Weights of a small transformer language model.
Architecture: learned positions, biases, tied embeddings.
Each number is 500 + 50 x the weight over its row's rms, rounded and kept within 0 to 999. Layers, rows and columns count from 0. Numbers have three digits each. The size before them is the row's rms in percent of the matrix's.

# v: layer 5 attention value, 256x224, rms 0.145, rows 177-191, columns 56-111
# o: layer 5 attention output (transposed), 256x224, rms 0.215, rows 177-191, columns 56-111
# q: layer 5 attention query, 256x224, rms 0.085, rows 192-229, columns 56-111
# k: layer 5 attention key, 256x224, rms 0.0866, rows 192-228, columns 56-111
v177 113:492451558486463484531526576585423443428529515498496537495584581585553513500528553468500422539505471499497548458444534502441492448467506495578387449520464460390476433518
o177 106:495528512493528433539575425406474465534461597472556433461545427406527629530510433444556446471563427559521566456475524465466421554544514552520525448510591497525459558504
v178 115:485486552519600509473553545543607555646557518584506465457474580375399555481458310477546571505570489558490539532584412451514530398463498476441540523535524457518450445543
o178 115:506508449467502454500390460560446515426578559442512567547450631606545418412557541566496467549466532412530449524584517511429486548481501412341455495544460445560504401437
v179 100:516510503506525550508438385523475476524505590481549598458498467421442562523466504478539413480605542527566520538608532497414576483564552535449407438479556495573463464503
o179 098:450417515562519590553503500549477476432492444543487536552592562451526515447576558532583530579457554493541457499559456541538486469421439491467514461538473469449581422517
v180 138:536496436544439500524547451540448495495497494599499565550480592527494478557567517515552453463478524561521589514454470483475441500501544494594475584484401543577491493529
o180 134:443462516571566531502525568463501409537484437526499509453524427569552431505452511465507562534494508522490522512463522596582530561540440437525513462443585420459470432478
v181 091:468523527522535431562513574484592577486455436505481449458461598483495648526445467509539533527480465566485502452475483521488435481503447457492584500505525504492471414460
o181 089:517475477461530537430460439576433535536533576510531439591457487554398370507493487413459523525518503570528449588486511530443550621426567435427484469560496461488470489459
v182 128:429511542548504457507456532517676490548455534487570532537567538527449593533542449485525542544556529443532449441490519435400587510475536442545545477540616463508526497573
o182 117:548506592490486481608441394520510472531525606446497433584523556436474450435441478538491507444429485556561540544416542389525441562470488437487563456483444490554541546408
v183 105:539446502503458585486503517485580536418564502381449502430491428608510449512447602541426510538466466504451521473528459485432537491550458461445422451439526483552459511487
o183 104:539487557518540462441592435556522561420489502477594512531524469469512486547555467454471551460498490517467504544524488575499533470406524576481501549534533478437549487539
v184 134:490497485560549598569542442501522552648512426485517435468434515492459409418477396438451529535555504455486611571555513492498535478467497501396456360537525503518457524475
o184 125:485490489486461450483433469503456554431496541366460489407524578558534647497469463506475462436445564423528480576566497397460510514522465493417497558497478423595471354549
v185 104:506602445488531561444471443446391448578489540524551534490473500400550533490514557530517507538528552530572411471508534465529607508438520483459566430541502456484459562539
o185 103:545453429456548483513448508523517482508478452534470499542548594453521486438486503586546481503394546475522406417453455438557426484509442432549507491491535504513631521510
v186 110:506513502483533408421417718450434412474508480481544434522430479485567522518455552523594458463532480537557537471416491453532480487445396551545520492519509505466502506570
o186 115:558483486486430425507517534489563550636521541519477514432468520412430527535497549545561374524571424526467530442470557480494524526546572547571526505435504582455455620435
v187 121:507529395576512533508530465425496544576416340497524488545453483499479435451452600512455570574491489390508494487458523490537439567487477545529580367523511532535511540455
o187 113:504449506472476543525499514487461533471498538465483444441483483488460558540468460457420573447476562537556509615500503480461617520438568510546477568495513449522486501531
v188 123:486556524486529511466458407419372477511481539456527576444515471414577652409536589497497453562493513391559419530519558572492509539475548520428469443515507477498477537447
o188 121:475463411436535518482467483499479530464428504635491460610579557483469492477470452474520471486451499501518421490466430368505459517566486471593556469528508534493600519567
v189 113:478557455444502439618500496510542468425498514505492532519480536491550588524458537564449485567529492488507367422474588505493446542527473482501578430487549473477546452393
o189 104:562478452439494579497421398503485545533509538542436421554495440410406466552478491544441510458427525580544492476416440481520486511416535469545415496561475517570456546532
v190 098:507598535459477535448455465489558482511492607454476508585657386566510529564474474514472465489426492439470490540527471707465538553551544515431470591420515549544539499456
o190 098:450514524541543527499509473569487452448493382531489583537529440540461376499493507494462580492462525427470507563501436504642541459495417527525492511530416555444502462472
v191 122:492522614523577520398432561505468523571522535486503492503568524391438578447447351438538524534420492540479504520532443538579549481454453538441533508515480469474458458522
o191 120:518528473455448454521490529538468551488591541490512564537483587553459486450506514525557430460462475427514423458515529446386484486579511509452525512482389539530494472424
q192 113:487545534517463530435572533475486498518472537453475572443532526509502472508533466488554460378414482553526498527468448523437422458571444573450488453507509394536443525535
k192 120:362493491547552492546518458522450465518488486479451542499512528556524539489459482480465523460502631496470519515512483507479496428491453494455556495549523569539485472545
q193 094:518484365512450497419482558627491469440583548613455487554488526465429519493556504547491487549492541560483513530466527476556423474501547469595555455451458471455390490463
k193 088:404482637496556487560518496518509448477492479422574554521540448509608523513449534552446537481488529479567502501460411534415587468484494497411458547517515566495516419520
q194 112:495401452447499616489579539529507486478463538475497514583514517583508490479556560438483467586490491498435483637530502495408573485524546495508528527524478519487514477476
k194 114:599467477469522523459460475500514560491553461513546475513473489482521474496531499512534507558535423487527465502481493502543479592455504513515475485471515469512514496453
q195 096:452554612456533497529512525578456537540518469474560593502498562571537527630460487470565579415570502574568547535468551476471537455374483547486512525510555416476475477418
k195 094:483451508565445555492528484444524448501437517582428492519514480489519529430467542532492463462494631576466566474493509483475508445472490482527589428633507540541538487604
q196 096:442481514415527560551577444566499509501518520419513525464494414477467563480546551390589553554417509489496503476576455528525481544515513458405557552508620529511660480471
k196 086:548492574574448515462449527386505488492517578542445458478517554485531398512439441529559498492498484601495402426414639514531525511443599527594531499534481460496432494490
q197 095:499529429511577499445510475502462569480491498501476506527464492494486480492503453523503605480435554571479479409520489429528424463453556520589486547409542522520498496499
k197 099:375503505497518468537496506551505483486478524467460534468509513524585501496467485477486473414488646539510513549466455511470504457472469477446524473632540528529521464587
q198 127:476399477525476576453476523493528484435464451535472391582478506450594509557549485536450422609529448464412503514503505466497544500447522472541545559446485514408471576466
k198 127:627528511446487522465465477523523515506552513485565519497468481489442469488510490503537483544538393451498451500513511477542491550520540505537468499456511454492545539414
q199 108:511590584465558481523387524389501561563477499573580515440521523476474448592489512465534459417590451491528478406466513500518500464489445451541507543473508458553486477495
k199 109:455468554584536472533571455532466455523424482379448547436542487486529507446496474495491567430404589524520562498503522536530507434510500474459467505589553546542462539527
q200 098:564380514498483589447489466475517510456451480450540484602505545483571388514508566497456420529595456506403458520533467455497522545480499480556415588508437554477550549496
k200 119:609536495452469542499467492497496536480549497500546497480469497478462484499489493478545500551524390487486465506504509496521484566502550498496506474447496446470529522452
q201 111:495367547546480452501528467389468463480469528400495457528489450421525519473441470550503463508460507422372463477475547478562575530494496478584457514415525537467525518562
k201 126:625526472457460521460485515525519592471540543530517481494471525502464481496509528477534504507545423513480461484518503512536455567500562517531492526410511472475502509448
q202 111:481505394539542534567523553616531443436507504616522450561478492516535507500623504537483530583477528514559554529485506481554569519474547498470507464567535476448535493437
k202 114:438445523492555470523469466510502391524473455431446513507485490470498494523485439522480512495469566472525515516533462488481570406496473451486465546545510560501497517495
q203 122:496561462495567439511488509450449492586472491425547528442503448461449582495586444471500527421493517464547568436564500526524428479594586494417487491466493527579546496503
k203 121:387515524555532481559527506501515489498472540501417489500530514504521490532464498487498545478425596545498494487506472505469509417481458484512485514538498561540500454565
q204 105:516484547597465483562579559505550501443452548511441457529474494490513533548565438522480405461413504497549440442443469569527496468575480542462453412453567475485562510515
k204 114:391535503515530453512494450503476458561459511470460547409500477499490530489469506463497558471486591480525529494496456508424521468480440491503540514535482536501525475594
q205 100:579478496500550463468484487525510517485535525481578483523444441456519459589506449528515528533426471627484583500431528412493511551421485425585432579446488473504456449498
k205 088:428444567519491539584575533427443592490382472479417547575518527609548525445455473501481491509521609501484504444466359606502456422495534506444559486624514528532507494524
q206 091:507394535453512361480401522529461540414472516530545446488467465452600466489499448512533507523500444549461571471465552448559432482509528407486467577491504561521541494576
k206 084:585552565462525497504538466464580488535592497390498539418568446529488438497517496427516480504447443419573350455415466583512575568505565482530515531450491466480483514452
q207 098:500519448546511568577519458517460518486511574485478535554509565454582539499453482504459558460530469394496550456458476497516500579427474545497478519468470499594586469444
k207 093:484461576518546542559483471559470537540545482506501450481486547587554452554549470438478541548425511626476486528527477447503494535488489502532520486682451504450554564542
q208 096:497503473506507448538543578389564509500457535528483538531444521402456506486573510424485521482487543560500526471511532440560440523493454493555550549562561476520458495503
k208 091:398540551511607495434477464567458494577512478513442474489567592553578491450502465514485517468399571473520409522465412505454601448467487513526489447537454564469557462525
q209 106:525383454538503471462503473538520491516470544498449413581508413459469520475549508430463540567509484469464431433525470510500432481447612516620486555431485503506588520438
k209 116:616502548429521526512459487510542543508527489482549474492496529511542420500506513492543487531491419459510468558474531475518529603501507525503489518463514434488492549461
q210 093:514422332497491554553527495465539484484460516558446497599425432418460487595503526505516512640462413524502495469561521496484571575520670528569531509529509456457442570458
k210 087:574570643500450494526467437564531462502496528464584496521474476532557394445555492487491496448497504458528502524525504515527464505430494490467409495490503545538611425458
q211 105:510544563508564538549527501516497459470475474501473503469475541510443611546515521433475478451540590555548385450427527451497529558527570509414423599502549521485562521574
k211 101:399465455512431472539467430469516532479431534422507483486501448547540464378464507499587590498492518450469597486511529478437452408416481511542596431577481439496523491467
q212 089:527443478544524448437497495439486556532467471585490553492402557616423544532451538498511555517560541520480489440510491438467571326461538502562571445540475481490427505440
k212 086:528470635494490519534463434586543443570419493468519538537517508428630544459468504477475494454418477551505545576589556540506544490468441466456462484566492578545543513576
q213 111:530497616553468353495515487383466517488493512424570498423519427475536549501538479491516551402430467555527510446529482575519441495470466446477548494507595437530525518494
k213 112:385523473511522528529501525540469498524422546521400508547526539505509500488484472481482513456422608525508448501443492487492487474507505497523499546483458586482502443590
q214 101:499512480537531512479515524527509535592504403508635445469546528500501448524556512484459498453538497442581503505538509479459441442530443416529448553464510506420535545542
k214 119:424481485476567451529483469491499402507463451466415519476483498476477535518512456515492522482484580511508502517498469512523549404497468497477520504570495530538529503497
q215 091:529518517451546545555519602480502496559492592601581536491504432515518492583581452433465475464492532486481438523479595467539551526468436471543506441520454556529458495539
k215 078:451472381501519469501515443547519490479471503432431520490567447432492435446559582574544564492564556544502476547467445534404370569492585430453529460438545494512606515453
q216 103:481419545508403503556531482451435481529556516467442468488480387472553552498460516516531394555490486422458509601502528541489476503525426505438560496531519490491509499486
k216 118:614504472453475530450477511521518524439530527537564465514490539480459470473512548509532488565547423485480440478491534483512468577494552520540481510390470427465523531459
q217 105:533463528561402537536574432473421474524494532470418503493546475447551467493424512474501421514563499472408476468553553546520515612453531510547458521529503491540537473535
k217 118:614534484464452545486499507522518610461554522559548475532466510508476505495525515496543510545542407519467471512514534483490437561494528541513526487454498415480498508455
q218 106:530451478473502567543648398477476476442520422407410454546473490505530532464482524480486479512436507427465535604509508552483534545472425551507525435410522479421518464532
k218 094:559525466420509620468504611486448566480594466576581523577515487509494481508543468507489504592563535563521466531509436480537427595511583519513537480590525527476528494454
q219 099:460503443392513476546448536610514578523541652556432457588514501528485556503539501533477512539485496506464509533584520508537440606528522569447514474478402552519440497567
k219 092:544447486533535540510427500417486552499545430495545567510483448530672472537449505471472507471476514506524445507413429454458508501380525455445537487593538498496473470531
q220 104:527554484498480496498427493557475552506526493619552478550542570457517429506502495471547410493582554482450503559529474462476510519419523454500446512488525538454537506543
k220 094:501450506467576542519560533523495529502537433466508569434496388469523518457470464553406574487431448467525507535466558499514553531481466476445522493618528444568485518514
q221 102:554430446561488575495621462496493511607500467523460454581477421508518416449339563544475463580495474441485508459521502536466589497489525542556465517480494500498642514537
k221 102:578529526418457501460476523529554475458521520467528486495460567490474518523610496484494483526539388499472478525529489480575517554511509501501483497468480418498494533407
q222 135:527576514416575421459431542483496492532451446524607558366540479480448456480471462482488510381546487544589482442477482493393495425615507475449527471502551508506500540534
k222 127:367503478599479443513514472449479479509435516461437533507509516533496541539488518499495496494483579482499540482486500509490504458513469472495492514551468525570478456553
q223 105:490455465501538432501418517522449505418458420482585462392481516495536520502525444567465473427544464486511526467446493463500336491542431542440482392442477471504471609480
k223 097:423625522520581473565537484541565497518480472468418573531467465499427536492413519434455471570493509408482527506516487504496609441519484506476507529574480530525520417577
q224 122:489486526423569402439471545403540582561457470439543571421510478579526506523558479474482518419524480478498536449552431498441482442551453479445452547495500585568532490511
k224 113:349571441547491462496490480480492466533514505488416486498546517476490564541485442511514496478482567545505484501470488530511514473549492483539569470590519516530481494567
q225 108:475507495427508482487420431559496479517547463535523433505483484514491520526477470500545455614526485370472539537414513520466511543490447490477528446587429530428414453518
k225 096:568430461491452504445467548382536426465541491536515553512542338460450484474537513546451497523575415562521534477528535487562540506528495447494535532421516462547557463388
q226 114:443423603551450553473505452501501486387486414434525449537522566526581456488462536504537454486455517476456463675460475490511504496465470480478524523496482463398525571526
k226 119:632511431445476528465472531490488516498551485495512470521445498467437494510483495530467505556528370470477451442498539499532485575496540548558510500441497469446533540426
q227 119:525449447484510512514504450498544442402516583593457494559419477405494473425460501506484565615531453503470468454475502403572618582447513485640473527496450507483529403520
k227 117:558508505451494523499475514511500548525534468528555420491493548497473437521600538527547510487509446488512488544485510543519452596505544504436491505430503462485549536394
q228 095:519441537516499440445486547534476435496444497428531507512549432535620599512475461496532473424472527528516529420609503557515524491433532559504453547454559547559530492469
k228 098:367561475639468523583574474500527517467480491572481517514491542496459464604448459495482493504465537588457491485462474440474452477526468478501606493565560549554442479595
q229 110:485607516490516454525438558540474580568436431509561552445523596613503525548545598465467518417511517547558550504445440531408420412572396547374463430566500487550468459519